config.toml
n_layer = 14
n_kv_head = 4
vocab_size = 2048
activation = "tanh_gelu"
qk_norm = false
init = "normal"
init_std_qkv = 0.0442
init_std_down = 0.00833
beta2 = 0.95
weight_decay = 0.029
warmup_steps = 287
decay_fraction = 0.611
final_lr_fraction = 0.0
train_tokens = 120300000
Each number is 128 + 32 x the weight over its row's rms, rounded and kept within 0 to 255. Layers, rows and columns count from 0. Numbers have three digits each. The size before them is the row's rms in percent of the matrix's.

# layer 6 attention key, 128x128, rms 0.133, rows 74-127, columns 64-127
093:146091105124153107094115103120127207095135078109131147097118101101108180117087107234136146116125133123115148138140071149107153143196134169082109094151124127092149126079133116138105130146117105
111:147105152109135185172126158133132080102137141151093117144159128166128074138147159197094108162117116155120132071085180062130136092141181141157147128129088108132180062120139148116169148103125145
106:128131137150178116085125113136119158107115117106127114124113087127117145158115101255099115096138128155119114090163117098132143143211184126118145125116112122100100109122123096103113125113108123
100:165102140105098153139103088131097151160100104156162132121131095139130158145136105246137163102077098112177206165141099098074118141132110147115111152145121122071156122170159136115122103092133155
100:088108111079086166212174146117157160124149119113113135172126131117152097158120097127104120174109134132126133117132172181163166137075135093150115126171110127169157086146124151132110082147134114
097:094103171071130109119132186141144153122156108088127118185157151071146186054107096190072130111128125120111102106143086128133161155177156076127067123109159130138099142124134090146093061133164088
105:154139074067138098117151138153166157129085117081097151118156133157169122128076084000170137172174125082135165118105127119164126114119134125135129132126114137137086181113119146157141104098164120
104:174098146148111124111122126109137186105117126107135131148108102122081161125138131255134138114117135160134145102127120121106157118182147134083127127113128123104129056113133131097156089155149125
125:072151145075137113149158115166137156142139130094101076138139145062118173088096046112098126166160112143075103152170114152154161108100236049126089116148191149126097144117152122133133087129155149
109:194165120150064134097132108137144099126148154155135128080097120162121086120190172203145137172102106102172128121076138095125119172086093164096215115143096114157167088118135130133140173124043151
115:079185120107121143138103127128103117153136108107163097142137159129145157145128085000180127127145121120136120171164127137119117123120103090140108136114148153106095192178141145120129135152177089
105:188079117153136108107122111114153196122120125131140163145132099133088170129117115255137139122138136148111172126104095129073185130129156108079121109112116122137154072109138137120118099150105157
090:183109162163093092101118095093147145101146121157141167116118144114098118091096157249128158113140151139134185152108100159081161105173125160072110132099088088137144066112106154146165160170134107
105:097166125116053133147142156093135103132118132111131102126086221107168162057176131012143156149168132089142177152088106154119121121068118078117095107121143108098192165111135150112135091172136126
102:168063117140131111092128125104160188139116135110131146138139123137077177129149138255122126127136124140144176122108131113097187110165169111095116141140111103081159089093115150123141109158114130
102:144075119110138145121105066126188159142141162157048140131126136092089147124076113255114124158120106120154123099121137149153124129102153152111082157142105136141161109093116148137112147139093160
113:141136187150122142171090155197114147106121140125092138101028175098104145105106156131111161180140130105102113095117109115146124126125151130125153085117120121175106147172137109123140185114114204
098:180066105149149119089102114111175136119122147150101134078118101139114136093157162255117120106126123134179156077110119117110148155144155160086129144151088085127155073067122124120131135132075149
110:098175135143078129156182093129170093171154169158153138097157169103129096114118142033176118184104111051141111179144102146094075120056069115149139132160140110148125154148124162131143167103121149
097:181123132139181115071095157191077165098134073083141093078115106108097168145109103190121116120123132189139139099155102096107151148200112149113154084116145124098121118144152084158112139123130124
102:082145110139123140161153127148117045158143142155160136116156161110164108115105134000170109147101134103117081144143105140117120143085074136153129143127174114147133159164142110177150148128147127
101:122071107139095154116090094100092159182139119118167130135129101111059194186175105197107121089087089144142148206134117151093146124145076115138139130141135116068171106115147118129124120149126136
073:125073161155061146153157166166182142065141178139097172067125138149178121163219195060124159186142095114160080103174153169167075147139097115144099089144115072145094129102116132145154074124143149
093:144140152143079125155116136115121113108153152185145121127130147119130151099218135000134107160161086095169118071060134153126142120151148129121147126132110139126184176118087105131171138140130158
080:141102180177132187085110136099142079122147165133100124141106137075121081090159158207152143147089066102132139118058118130096144148102086132143144128144122090131161095103135122126098210108104160
080:156112162126148104111146117105140173066107110122143127120112100135163106097055143250138167044144136145099133110118138104157124104184124157104132096166101097071093098132089112109107057106090175
079:210130140122112117107073078171165104126113162137101060127184153143091125151152132021161141135087165121132163128092176132090085128109161173117179104110100128164198136149150108169118125125180128
091:133111121127138145083155109131135122184111190127113089134140187114121133126106121246088139146119095132064147128086075144088127097113111189174164136137106113113121085082117136109133158149115166
074:084124107142065173122171147100121166122115131155111114192155130135094095147162098250143146133082114124140148125051152119144152137114138087193128123176122079121154151137112143150148097103110113
082:137120158131116165161128157160177069143130112099096106103133157121141117122107159058115198119127140124104094144130177098120135135150133146196189065175161128088126154166117078175148077058135140
088:141135093112150148132136140128078105104141134117150132109121146118164161145147105000137094104128117114119116129197131142129131173101101080139117133151121144127145172144108134176142140086162145
089:141128158161120122139159123120149134141115116135107133114106103139115105129117179255076127099115121147151171122087104108143129138119112150120139108116088135127144080101137109068132133169096116
082:127133161053143120136121170118140102161090133133109158114136164098132199147101096001085083111121130094167163146117156113130085146135143118130184119138074119112102113140145205163175171148183202
086:161106144151109113153162120110141173107099116166120162121143143145101082133107176255116124171099121151152147080102110087119109119115145167108124126098122126134117095080134119068151111131077121
087:119173129088151047129101142155087148124116117119188078125135123123102141145135163011148082114156133133142152188141108154159114097126126153136122111196077103115166168173180155146098144149176098
081:101147135127165083171118121147104130078172188095161063158144147083142113147128190075154148178062121149138128163171113143111094114110163128202165070183141128116108138079130135153141178085158082
063:158126135171103125116109152146130099152137142129136100137168171104100166103193168164127107111144100109108172155124097166130084093148087102110145121096114063152154055092124113090120134200085175
088:143118133088136109115096113165134173157146078118130117108133104153129131088096175255116107091135133176105149132077110097128124136133180181141106172102132137102118071134141168060144103138117123
076:154082134080134198164133145147094174128147117121136135095152095033144145144098116089105125124105093145178159148138114120137129130091120168215147161097139134104103134106172142151128141062124198
076:149128118166102117095103178149133180157104130083177125090184145092150114109101151099131147097153105086067135165157093125103186143146080117220144077190118126073112132115140111141165166050142155
091:135141135148139139127124120119099166191124111126148111130100121153136121091100149255115116118123100132110151086111089088113128172139111121156125124117129111089140076107096135115147178137090150
084:150101116153158074161151183131131141101113156151118173080064116138129138120172130242111129125063112153122155099161109097134071138143111165067099094159095151144105124162086118152133139130148126
074:152096124161096178175116159149121113116151032165145191085087144122189097145098115099125096132156161134142130136142140124128128149163127135140083166073137168192153132196171134104132130080127057
086:099150103119111149104106134151123145105148162121123157105111149126156191114168093000157160153179132113177112104141156136140141127122158096108167149119118152121161177161073127176123115109166149
087:124144113165140148080165169108094061138114163130155137110132139091139128120128073002141130149152143092088158117141162106162109122158065103171125105136133120129134176092101103196120129051111175
080:141147124163155195127117119088122138153126148147141095141144162145120094087134108169123091099192107123110088098147208123103175160161096092117083155162107115123145131067101162168119140102117122
085:138165168165148140121099113125110123072112144122157117141134112065067113117170202225139121104148161158114144155161143151128142043167162151067114124059140120090110080099134137082113165190128084
091:141117139137130105133140128124118151158099120127119134114160127113096098124104173255092123119110126146097163140084119101100124116098134176138121116130103133136142088094152128083136140160109124
085:163163147167107148133124129121182120134104136129111135110136148113129085104121182255089131162138133113133153101089138145082118113123118164149120104114115113107183081072118121091160159127140144
084:120152099141118130127102134116132086127115115135158113138107152116136137112149146000095087162148148106114094151163070141099139157117079131144112105092159090107181180100127146141126138164120228
093:110080133169140112119172128119140119167143111126111118126123118146079067151123183255114139153151120156101160142116113107118154103095112142149100084135121126117087089084150160091106111131081089
078:143103155160095114100083169072148115127143073133113125135071173074121144114136140184079137110165193083095133087111156074116137164178104098049113161142115126121138080113114140165113113213103117
084:106201130106103177155109130129132103162121147103154115181153173165127164124118118000108130124149132147145098169176153156115137112114125100163128111115116103109167185122133137091105150161159118
078:078132089165098164119089114119100068149154116127151114120170135097158139101168141000158097107139114099134123162097161199135186188137144148140105147077133128105149193144182121134141169136128141
# layer 6 attention query, 128x128, rms 0.136, rows 75-127, columns 64-127
114:165103101125116190106180097128086091155116078172101107151150119115169153155093119123035120102161154097088093119143190099074107174132165120126117115058179169127160132095084131183103081133148171
111:164099134052095124172086102126118149154106123089128113106127132131168165161117102132175117115147111136096138160170172161156147153120094123162095088042191163138079131130154203146105136106095136
101:130146151207130133136099151096137112101215144177125127071094117104131159111093122108147123155123152178158105098102118144168146162088107181168134158147147153174133144049131067095140143090139120
101:106153079154105090077115170097141083140098109133136077151149161149126076113095163125087087151116182114089120089115118128041117082101158135132135105119165119125129161117148108139154116117106175
101:113152059105167149206177094103096137147114018113127109184067149150113067158173105134099151107073073135118174100135148130109141162106104105137131172115136150083089135161141117078108136142118117
114:132185127150160146109123182185100169123124140146085106105162131142110126153085122117113138159030105156099088112094092137056118160154144142112165143169089086090171117144119096088148170132082211
109:142152125116117109188132141094136147140080106163123168176109146155112126142137100142149158142124125108092146141102078102128184138086108130189067114075147142140091169102111179083088124080123142
115:129136169092075116191133130174084078127115118150120154094144121152147040152063117124131165097115131135167148098102061141122093085101129161147139118117071120091111156088093157090145122124134121
109:161046182098160085131083157119152169077148239179146139125150123136152180113122124136137073107119159123150078126112120121131128114114114159136099083103147167180121134163140142145136114118185108
126:102170143145118122099140143126137069125137128147109137063136124124156092102097121128120187130136148135155164122140119160111104104116114167110148172196103092087082086024142097082143139137107084
103:123145157168130119175092100103108136124133111118120155174094131178110140122162154142082083115065113080107107112066102071145210143115118119218129117140128146163153185134122185079105160108105142
083:157193136156106136147088088204148134097156171117085181091141103120122197103175165164111136194110099104120136130125072043173121139140133111156148102124098159171168166125120142108107199121122133
106:138169126183119101105157120152130083100187153187132186132122115141156085121117123126135190154146145117136125135092000073071130145105185169124120159165074123166147111099132097127188153114121099
098:153185122222085160163110121145131119097134083164107120161074093183130146138132116126139129158116196089109125181112119095119175121109160110207099145079098110177179116130158167128118130083090170
099:135153150186103095162098103177139153098141102084134100109109116181114143077104141125089084154107140150152149133162099092164161127157185063158153107111096125084164111128183147131178126128162141
113:123094087098093134179128130138128191161146166133167159142108110157153154104150126127118133091130059167157138114094070138108143165124137014131082126110131147138085149150085115123152070136195089
088:171126165158127123140110145179117173124147211094170156093113104168131188132124097114149111121098158152140121195148134079100187113112164092178125099085092149166163088159171146150131114112136137
121:136085101141166092168110130119124111106167190148149128134114137146137130088236155129060094137125080150206098079086130124228071150168140110123101145143089108090149149147097099090187127125152106
101:122116152078087187167098109131132143097129114147080136108125110187167174175085103121182152116095141123116136185121131161117116115117086135128162133122131145138095136108108146154084093138115109
101:131079106130090152105164132092166088096109107198096101108125153142097160122180131119107123118124104097166177145078182120169048103130118113082171204149115126098107146149068093122154110156136111
101:112139138177131135153093122074166020089125078142132103108106086150142086118116154122178101103146206114159121104116152140158130130096143198146147156158125095117144103075169106117150134097132089
068:121186108137131113156138136102142140136153185207136137141060090166140181097130135126109132100083112052115116131102151095075108106189126143122165109104115155144137128140202164167145095100050128
084:135109131142112172177115156117153157092122151184134149123076146206129074107110142131156158126101080072170125067103208115078133142125119121083115116128111131174135117108108143116155145118093175
074:138111101150161200121127093101121124123076128127120170118146130144116089154139153126077111197125082152138118120104189158090123132151132165118160133169153136096147154150134104131113083125107161
069:120112107129134132091139125153118074059143127167072162177101083119096139196169082132081141122108128109160096134124094116127151168111177148163150134184176150084160140128137117171127128143151036
077:184087121097140181092134148148108068202109131119141144108115142086161114188077128120134225117077111115080163143132143111098143095134036195115137100124091107138117107155178119119139144134138108
085:117118156168129108087154157106165152117108134107081078142146168094147071173180107129098097153074135140115164159112147120139130095143125154156202113090161115086119114095096159179124147116131144
070:117114147093112131125166155123112125095060103089119143143150090131123112055208180119125121215121137072161136110103108134139132083123071088160160138174161142130129157112150152155084164118145092
077:135139141125090181136152128074138065128091095130136068172169091121107180173163115101139199162123168064127150124138104117158135181132124115125158154139142163089152117104163127109126170157149147
070:071171122143141152134113166152113137121165111140117164155133155063122136152143154106134100066141159129126136164146116092160109132087125091086140156085133129162164153149192095068122091166120134
078:174150148144080145215127115120162142072109148164138182111114124178100134164125142144107121167116108126187120102103103148097104109142131186210135111111075147115130130132096122092135133104148133
078:129107187071088100133065183179130158145135129106162106141136110161119159124065125120153158148091084154160122109055133110141142100142101192108137182089087191128141103079175182083142139109110149
069:180166112120081132138127082113169138075153140105104154075099086129134146172213138145162135176136162051135175074088157155137101142187155124184183116139099160193107142138124142171136095094130060
084:118143172124077111116109175149101159187144092125120144130170172182141114090037097113168145086089153144082142172132094132152186140092092097137086114146162155161064105188097113081108137133141120
079:122200173111117078078161133094127171141092076133102139138125108078150104098100124120158130153081184144133165181124123136138070142163065147142137122137166085157118167190159142087127126103110160
062:122137139112086163121161185175115118172139192114052038149144150154126151114169157148088111149162132093139082172150137122116126119120127160130194121093146149117146120080107214117169153106128176
077:101116160102132113135103132137132096112118249090148166129150110176148131100120150120148124077134106193119123134144116113139128134096132142176157104125101104117171120087095150145117091124149150
068:132142113086146124133034149120132117149134139096108092097162157152131167174090128101099147139128177156092134091153142126128179173136118140122110129053146179152204129186145105131136082136137211
078:081135124142208126132100172146077106102194108184095075155150154187132128135151130102176118140120144138159120167128158149145051170165123100142160150085110132132141123178131114113141148121103090
078:134122119126148130156065142130142114072166093162135086110066137118104108132153105130096084169159082129208074132120111162132122094167148132176107101083133086105158143097078115127104142071105123
078:160092099100145084149160059160110175114207171146163171159072099123110177193154199136138126107090080152170082120093098142141094078127044135158193114105130142112100112109193108166110153102126118
075:131142135135076156105108116132135108105176132114136146155119102151149149072103142122067112118121130116138128132121131088143163219117110073118113147153113127181138104137112102099141104139157136
070:131149070093161062127121141173114139122135148111199162107109124159095091042184152126148139130138075149120141038129136125116073105093108123049139088172051119088152123126186169153156098148082082
080:159137091130192094139158140136114116112145067127150115152114161121087023163157153120159110153136181138149134105147192140138101081140107145092100133093164121116147174117134150091124169110104087
076:158077082135198153119121175135138088055114164120169151144101168098107136094191157142126126106126130116151090152145189100140134117141125071107099151079120052133132141115121088142085081110106111
085:098099132100145159100142122135118191208096094032071128090125124135110122113176113137136153104141166160106051161127138103172131104164176109139128162125119094109099115144111131146110068104134128
068:175114151128101110153126146130157145080077124091106136137157165140131156161101113141123120138078172133098147130108094136134170136171114174221146105077113185152138117130106076090120151054173111
074:197153108117149149108104171135196100091126114090131090135082110141106068159180141134080161141118124109173154120134150065085124106191089111170150150086084108173132080169128144147137157081095129
074:097184138153128182164112204091141129146158090151154069119160195120153128149110113134123136128119149099104184142097150139072175138132165117108090127123149148125159107126042131162128138150104137
075:204175063151137148140185104083144136108083137149106120103087151147112150097149093145101096143127168092109098162194159119116151156159142105198127140104175148118100132143089143093109123063133093
077:140083147103168137178133093095132102111161076157175083105140102157082084135124181161111116112111125147169126145108154123107145123145112145135118083129166139110180149078158101146064147166098113
076:119152157152084183131075228110162133190100049097107100184182182124152124102114119115113151106096145097139125134107101138140159148159184064102099184097130094103114102154081114090164087147132187
074:124131147201180154143123159097140111165094132120181089109155180119139102152023143122152133133190108152072144103131167138079153142120056125127096120116102110113173111121080130099125165147096179
# layer 6 attention value, 128x128, rms 0.131, rows 64-117, columns 64-127
086:109091109175138146120165144161159107159155125114136147052116138147101125104076144122083065082193147176081117119116118119087161092138147116127117129078127164156116085192152172104132166139134153
092:132106103172109135115098113104134103146169128135091151185162126124055158123113138129068153175129153155130120162133098124118110100094103084112177148153128154169145128109118059132094128154156128
088:189153139180154139146135137142156120106172185114126085088089072129096136122169090128160166130165139147115067115124128077094149105192103198110175137090128155132138127145131139142159157131096053
092:120101114180118154092158112151110132141173173098097186156124079141091132095176119118113153119196119107134118064155119138174141115138149116110106184176078107151088073142123114147187209142093117
116:134087122136116135151164108027185117120191108119150114138133110117067120116125088127148143136132151143145101227112157158175110080042132163122103132171107101143114084146162156132127148127160142
098:115123137166122146127125048057107153166111126166148132205138109142156134163100197130130194182090107089126091157158134112135127163127153108122137138152137151109126133077147092133191107129151089
089:142172093134111154169102112110128123113121192176108080113124114099145144056156069126116111134169125112113117095131112187118123159157090142122161084078125170168147105154129082165064141132074135
101:130072166143178130075138158094100088161131117071092131125101151115121122114125136124099083066188124107087145062128128160149147135162081197120131130111189148165054111171141110149132131124184154
094:111105169148129181195161106121156142126136155122130114120137090078074109085160115127119122150107115109118066103117128106150079086112121213135185119164095171122147107110186139130120183112107106
102:111116127117130153151117113074091166124138156031120108094128167153148107121157082127206143078134121070077129096068130135162155166154070188143093143151169151080056111214125186097155121126169135
106:183152073093145102134071101118139119149076116157134180065186120136187126141125122132093156154173145113154188090185173124139122151105135032120086114131097088139177150132092100191097077114083114
103:116195175081143108105143169158135122073127123149149176202149142120199109143182151129106154126128097118131114090132120084141096120134183152121162122132121107216161134104132106144148091101097122
096:149110165121090145090127120142127071138158159121150157157143113159179135072068218132154109099124189175123076159162105105132145115147154090106175185093138115147147137143101150165127119115129087
096:152116088141128149114125112182142105070161104142131141136198147138158102163167106124118126098190143123135154099163148111137112075128112112135142154124122077169168086123103124121113136126118192
098:162115130153150162145185086078119128157140104139127125092142136127087134176151121128151163087080124089083057182138114121135111157194072176134120136121139164104107117125138120185150132125163122
081:169103119117111136156113116170145115092115192102134127140089052093156135117129130124115178153160131064114124119106155108120078142146159185115108109176099103149108109136116125187147115138110114
106:171146129079145082101110070139187137061144208123208140073088109134140159097113116127180134111154160122182143099114109171142122119116150109111148139140119104087087134142061129180180134145154130
112:129148186104159119147125148093174123157110103136095085119105136047114120130130134135087065156076108131105082140101119164118116165188121197135166098131181136114098147126183119152132148114165133
103:154079170106160108157128157052184136123127158050110148066112093035117132128100141133150113114190164122080087096102133171154117148114091234121101101148158120154065144164143110215144119140145124
091:153148162150148104081118125138134102081119153161153163115095106078132137140153131133111113128116137120141146128118126143069049075191137155118198076095119172140150150154121061164101083108116114
102:164109115120194129133164127129162132123160115160124103077091144096114144137136074124131109086184127081120162097095123175115135115178099182134115115092165139110079094132127154154169161145197140
095:153087158180107151097127107135123110122119105130088152128119104107082155203102086128078117101119132140117096153169131141116126125162137132128165082138097106079151152092113057185146148125171101
101:149122107095141162165086081096104136136160134094111107165131099101179138152156112123119178085085123146096125173156148124146133135105118149123169137179126111074092091124103067117086100153222125
090:085109133116098143214117138127101128123127102106108070147112120123132105148149097116122129137094100164100099174117157128147152115101161130141072102118123117122141094112146180035104118127173151
100:136089105121118100082154130120135145079061105115101135201123105112089137156141145127134135165110092173148155121106174183121138138082153097121102105163112066136169176051119083125163079142159118
104:163134079103161151089150134073104171105121082116108150118141187135128126207148062128109133068079115118093133123099163142131159163190119142128131089102121138121158127131103083137114069118211108
095:140132133135076140159093187024108130156142147120124127072094143128108125154114124135109083097175169088117161200185140149168121113070072164131136114125153131126088097154154095125150112144129187
101:156226122094171091095103135099128151159174089195166135155155172155153120139163119134121197160125119103181124136149128085117128130117185106116159139124155102171160099108115111168104049108132102
094:115103107178104139113085188087104160177128113156110166125080168172096137119094145133081130118103143128120091109124124120109155160198141098105151113161066163125181149156098110155138178113113114
097:134155130108122122181182134127108178135138126145089081138083165125106128107211066121159103091102076116123116079072116171162155150145119204130151128163136113123121082142155117112152175142168129
107:143132117165088125101138137150096183098154134147166123141066129201105140070159114122139122089123129095164144073090144119123158112154123135113211128173084102164168123124103125119210165127064169
104:143107135114102132163137137087131167104106085133084123132145132090074130224169060128126126130070115137122102154133153133150136148147155175136117052141060118091162139112143110162117132125177099
109:155098033161203118145121094101094114089196128121111187087140060109163141147142158125163171192165158118140134081128190117123138152144151145137121122195116140132147130105116085166107120150102125
104:175149120082139092116115139143145161095130130134099117169081113054158121161124135123055110147105141100128090129090125050208100125214147170120144091070133152182143129078161092120095122139144080
106:099125154156083160141116125129120132090112155088101099143167113156108113177121090132112124076099146130182076204121040164171111107134129155133155104151082115125127132134097150146166124120148114
112:126193171105147092113116169159153129205089095079133099123132172096131106102131109133135121086132122148119171091111140131110118137092075088133107154059147094116061137142138183130149136099145162
104:147142044120192097095172087046122105123170154064112155137053057090114152122136137128138136169146119172108097127168115127153130134148109127143125096140148159145091140108154055118114092161124094
108:068110122166098117170145135116134116144128187103082132111160106159127130159106095131149138081129161127150074169127068145164134118121124125137098104190109125085100146107123150095141155155149104
109:089069076131082122171120126101134132069073158180173134127148183159113137085089108129147168133059099116094107132096071130149137116117137155119131090190156166080074149102142170112119170150123126
113:145182208143052190137104137169181121117115136159130064117140206104147121131128129133083092087091169117157111128097085106130081099171151145115181109083125099120180144118122127106093125116179111
111:125173090151128126142165144098155117174130152076091104110061129047093154097138103133157136142144107175116106175160134128137105154126066125131078122127154111109089184114143095116051148145117114
131:197140146103143102111167199088129108126145068089175118168137193115157114169120157135098110077099194083078133119092092073118134120181113125123146132103178180177135163149140150131087082106161157
114:153092143130133092151119131123113135140091083138170141071148186113193123123072163133159170164106149085072144141094112143106151151137148077117051058152170160108130179123152188157087137123115148
118:096091094187151168129103066133128147088128138192145166110090047155079131092143132118117156181141068169141159107164192169103114113096161132123131160188100112073153076093118079113184156137116134
110:147154113116152105119108054145158128121100111182131132104143130140171130095131113120134099159137078163098171090105164159137138145111134150109097147102121127122125109096146128140088134114120179
108:113146044152166107127099047090139150137115174093129154099060048092117158053147116115167138179137074195118149106172187170120125162100101108139092127146104107129078120118134087132133142151099122
112:097065070157090119154077109177095144113113142118149136107205130199127128151123112131165203141133168057155154180095117145119146145099178123124124071185117130061148093137071158160204150127079201
102:088083084156148135114139066047140107058147126174167157152080125131119140106126139128089216107106092122090072113178137170097141125195175175108182091157139135131142131065107105160149137138162097
115:127120074141144106081120174131137141195094087125130103127124167121079100115127111135165211115165083122094141158128144161116136156098071116124084189123139098083091117146105174179151153105105152
104:131146077131149076129168086077162123111140164098137153150067062117142161110068133125150169137137105178134089113159088178165146116162106118139143085155106127184083161106154110100117106174136080
118:115079200118102157130125172134106131097075117178167090162169202172132090130115125135105095060086173104090121111085103125129108117163158151122174113099138147110146075169135179153170142109150109
101:115096164104130099098155126048096092126094107182154134188155191121113101124128118127142086114085090145076138156119099157159123102109135133122106130141187153128111112170170143122114138118124157
111:205128110112136107080166089112078126087180122086117145143051105088186160140134177129123095136136135129143096155138126114117144136182129134129105071093134137207212182099102053118125121148117074
095:141123182072083127136110189181171099135142141105099082147176143173115083132123101122110083119098200060148183112115055061157123087116134112149167115112112132171114099179179180104132071104135153
# layer 6 attention output (transposed), 128x128, rms 0.12, rows 64-116, columns 64-127
092:137153114114130067102186120124112156076102122062137116127189151049117166174153144105167098147075089128130116142123133175153123090152109194165153127175106166148147132170113127148090122078108142
089:097159165131171108164160083174116156106084104124131088129124104117101167107219081116096152117098105166095125134116115139124114107193132064138130181083148156148132129148153141083113129104110097
086:098163095089145131144063175114122098177147092104149121172150131128169181123090156128126089112148093126109112155145195153146162099114110122088063125114120168183148130143146147099116133063087087
087:133167130047169132146075156133113122084146071118128117124158130156101154134096140184100130091101136159091140186154101078094131118165120116173152151025127128091144167150118128081074099079127151
110:139128141065135179138160140139098139092058163167142094138134172109185124125087147143139177114066088109138134092138125143111151151183078098182152111095115110104160153178071170086087104124113143
099:141172080126104173127110169146134105144149127170085122097128150149144080083113102119124176082096161156133149117130129097134107149105126085124134164115136068102157089172152145107080108161131156
085:090164155171122095158124117157154150129164151061143161167128114120145175129099100124093093134163093129089097154127153105062135127154147103061078118158144096172157135097145111092174131063141120
095:065157173172134138147153159120129131084095057134131134116225109162067198077104127132136165113085112168137090167085094132113127090151132074104159156155110151128095172116090174125119099150150123
097:144211116107133130157072155126085133120187104135124207114087123174138126155144140139122124156182065107161131089122103151068199172150094034140075134099167101129102156139101140111145121116115093
102:093117114130137196116125179093165106143133130194117105151170104119131189114083168120171162109117119097094112165163159126123123125098109133084181108103076145087150141120097141149108093137128136
102:139061143114088103141165070177154168137103161139136101186055152142147045098088077150131137110086187151130175132099153126116097174107136174092139119116105112142130078108104090111164091146177142
099:185148098149086131157071149084141119152139129120094157088098113182095077065057076134155114167159170088159148169117078139142116187179147093117065086146148096136106141065110127101122164145202152
098:170137051135160105082170147083117156121101124137069109127141129115143203085125098090148138150070150124100132149096128102124102130141125145122119102131140142158133099113180136184110099089129180
094:125102153107203103145146120092117149159068169134121097137052101182100125104079106154101122164111169112106136110107115139101118182167172133135138142096112105133121171109162092105125087156125113
097:093158139133149138165135190159085101130156119159148177102175120105184073096090181128130116128096094176187108079103116137161132138088098105147143167122134140138124157163099194110105101146070111
083:052163118103168140171106139129143107131189151118097079209104130205107124073084108163087142113159152154113128131167108111145195154142166043089081122097123104108094188143133149071104106130169129
105:116045089117110156107153171102084140157118123062088087178116117122131122127155162144126135089152155163121141137174174125163128112132142116144111125095123130082126091145140148169115111107136111
110:073159143178105135156118138157080118128152093114185227075164097143146098108154146129114123094165055184195129084109115158139167114108113074100079179164148131152107139101084151116166131171112107
100:061141142138107181131126151144102157087153092130130127175163124152165149052097123140107175063082069173104133133145139137168175080161111055093160116094099175119094154165086208103096097135177178
090:107161133182140097179126151169099079142157086075143147134160141145096090108149091131100150131215098148178084119142097128129170130140168094171047139195144124148089095109114159103159169116149069
097:044103159132144107140127184147092084114117124035164142122181108113121114124112175138118085104148081188177096115134146207166137087118126142126126158191131134109147171156121128127121111163112111
093:082123120096198059176171110184086127124124094128185174108148151123137091152139157168106106093139078156184134085129111085163125125140106113144074197111124110183093102171088147088141124157092090
100:088083129173178145078133158109132145168065172162109091156080125166145154066105094111183099126141124105109186152166173107123076130187121089078120122059138139173147133143110155108164091164127141
084:134108127102127123100116123121157143170089183150154133120066158119149127172074141120189094174175084054149144110137155155116098125129084190101128091135127098142161146111111129098148149165139155
099:117130119084153152142124076167113157148100156169132116127109132152128096143142122145074141094139147123148190160169082085152090133139140106141131147104143099090103100143095129068118164163135122
102:093071152158143119161183105164154119157065172132159124130152148073157068117044142111213092141124118128176142163149138125185079132122088174128142117156112111142116134138037147107139129154127094
092:139108139186111156111094126149107109081103081121152080168162148136134150087111144148133212113090096130127095049100165091085152063180142104131155129095114146148154120151130182077125116163105128
097:160069140127069158127123135132149080161085155122110084125099111091146101079066083108168099134147184137162125142066143155165098152153095155089074092155160111138187098096164093126152150131160126
094:147138133110176123121200069149131101079132116066117146104183144012158169141135107119148123116131109163098131134163131120191124085096079154093135154096172133133111091135147144144123099079136142
093:084137131136146141128071157124113092140126167092164156067152065097143117136115182155122092140190101140149147168191123164124127113154096095135116112129157134118155170123077126120135144164099121
102:179134102095168139127139108078169078116097124101072041128178133084090186182086137183135153145137175115051122190175106111146151114131132104131092104129141094090107104151145140131066153106125055
100:095116127098173125160139107190107112168120170134196178090087151111200060145099169162126101118169096129185149089164136127156127142119054124128104133099128102157098144128040141089143144191108109
112:138166228111037162121135151150135160190091126146114070132124189142174124126115106124067126079085123099103138167095081137119097125107090161112169131093134097131136160095120162091172150172172143
102:060166125142118192133094138145171122142167151145147150108116135167145109113120106111206117125138099118123122097130101215075107127078128182187126164176128070050153148134114160092113124124125134
106:136129104173188073140168094096150066183156137143144154149091119129098129106161159141157069191160104117127140038142148104139155113064150132165101154113142128133134154139174124145130144051069129
112:121055087102137122130096111100114153017159117159114163140129096127133108117128115136161120155152150136159122139137128083150141116181159134096150100192133161147138064104135083134117097104106078
109:105152192127072193147072138159130125146108112174153091141174196109152145136089120136110113090120152094134130116064105137102119113113151198157191145120080111105154141105104188069160137153125135
107:129134149142164079114137089086127090126147142152169136140097113136118107078169164134097055141143088137139147064164168110139117115118137175173142128050161124157164124117168119162133148070089167
106:179178165136169157135148142151142104130150098060107169079107068150127101146131175141081093127161128141179143096169176143082122171106141129131094160052101117150146080152113103128131141141133161
115:073096042123204042108173134118096150124170163101124142147101089153103150105106102103156152191149106155130118117156184150151119130096101092181074167159172128123105079152131144171101118112087138
113:051102187126111142110082113142118141063115148186179119161165145146164150126080118134118100104116133120147126068094117118130127093151155152146190124139098152120164064132103180096144076124097141
126:047153124112158113146091100169152137118172123143127136102114070126099102145100121137171166161186125135155078144123162169145098166106137177148142154152114127077139058096108152091108123133118077
112:089119122135110140107128155162167129116142131122098154119089060167136094149146141147100150081173118157146099106143157116127081153126113190078174194111125116147129033123106112109127131127146080
116:229149168117103154154139155118098112156077124090087099144182210098165134128114116118077125098068145111085152164123079117099161111132109057100098098094125119200101217153131118137142134143188173
107:145109113105043167092146190142094171104115090087113122124125143134155125153108128105114200110109180115135126181122119089098136118185067086124158132162110135152117158150087098144155127157138080
110:185109185113068209125113171135107144132085108152103084151183230117166164155089126137074121084076164085121147155084063089093133090163131128116170116129084117128126169124105146112155109176157153
115:178168168156147089150209105084177093162121128109107146113063113144122118134183170133079095103112099160106129080176145109136124139123130091043077156077164112183115171109175115156098186085181088
100:215191150134114208138080150147100098145108130100103147143183150122146072108035129128121058156119186115133173130117113148089111120033103131144067158089112105161093140186121122108152151152122160
115:135142162105114153160113080126141115008127126130128183124121091134155117158124145146113086118115159156158137107142118092140157119155179097074151097132113141180122127120130092109109109087147087
109:114127169131110183131086122139112094170137124152119096131172200119122117119138140135094069116147158075145135115095131137099102104086157213188158154095122113102150123104126141110158162142104165
117:166156033124199110139147094131146114129177117064131163102098058122086139125150147126158129211155127138138116129189153140128147151074142104142078140155130126124110161175115086135112110095121152
098:132153097098129185140096139171149118095145074086172147078109078112120123132111169142150191136160172113150104110118143082062159163131119123132165125141046163153134114142097133133142109126108107
112:064146155168100166107078151139176088200109131183154110136158151147128117121060114133153148124142121071115110101100112169149104136100132219183147186152096098035091119140130196095123125136130109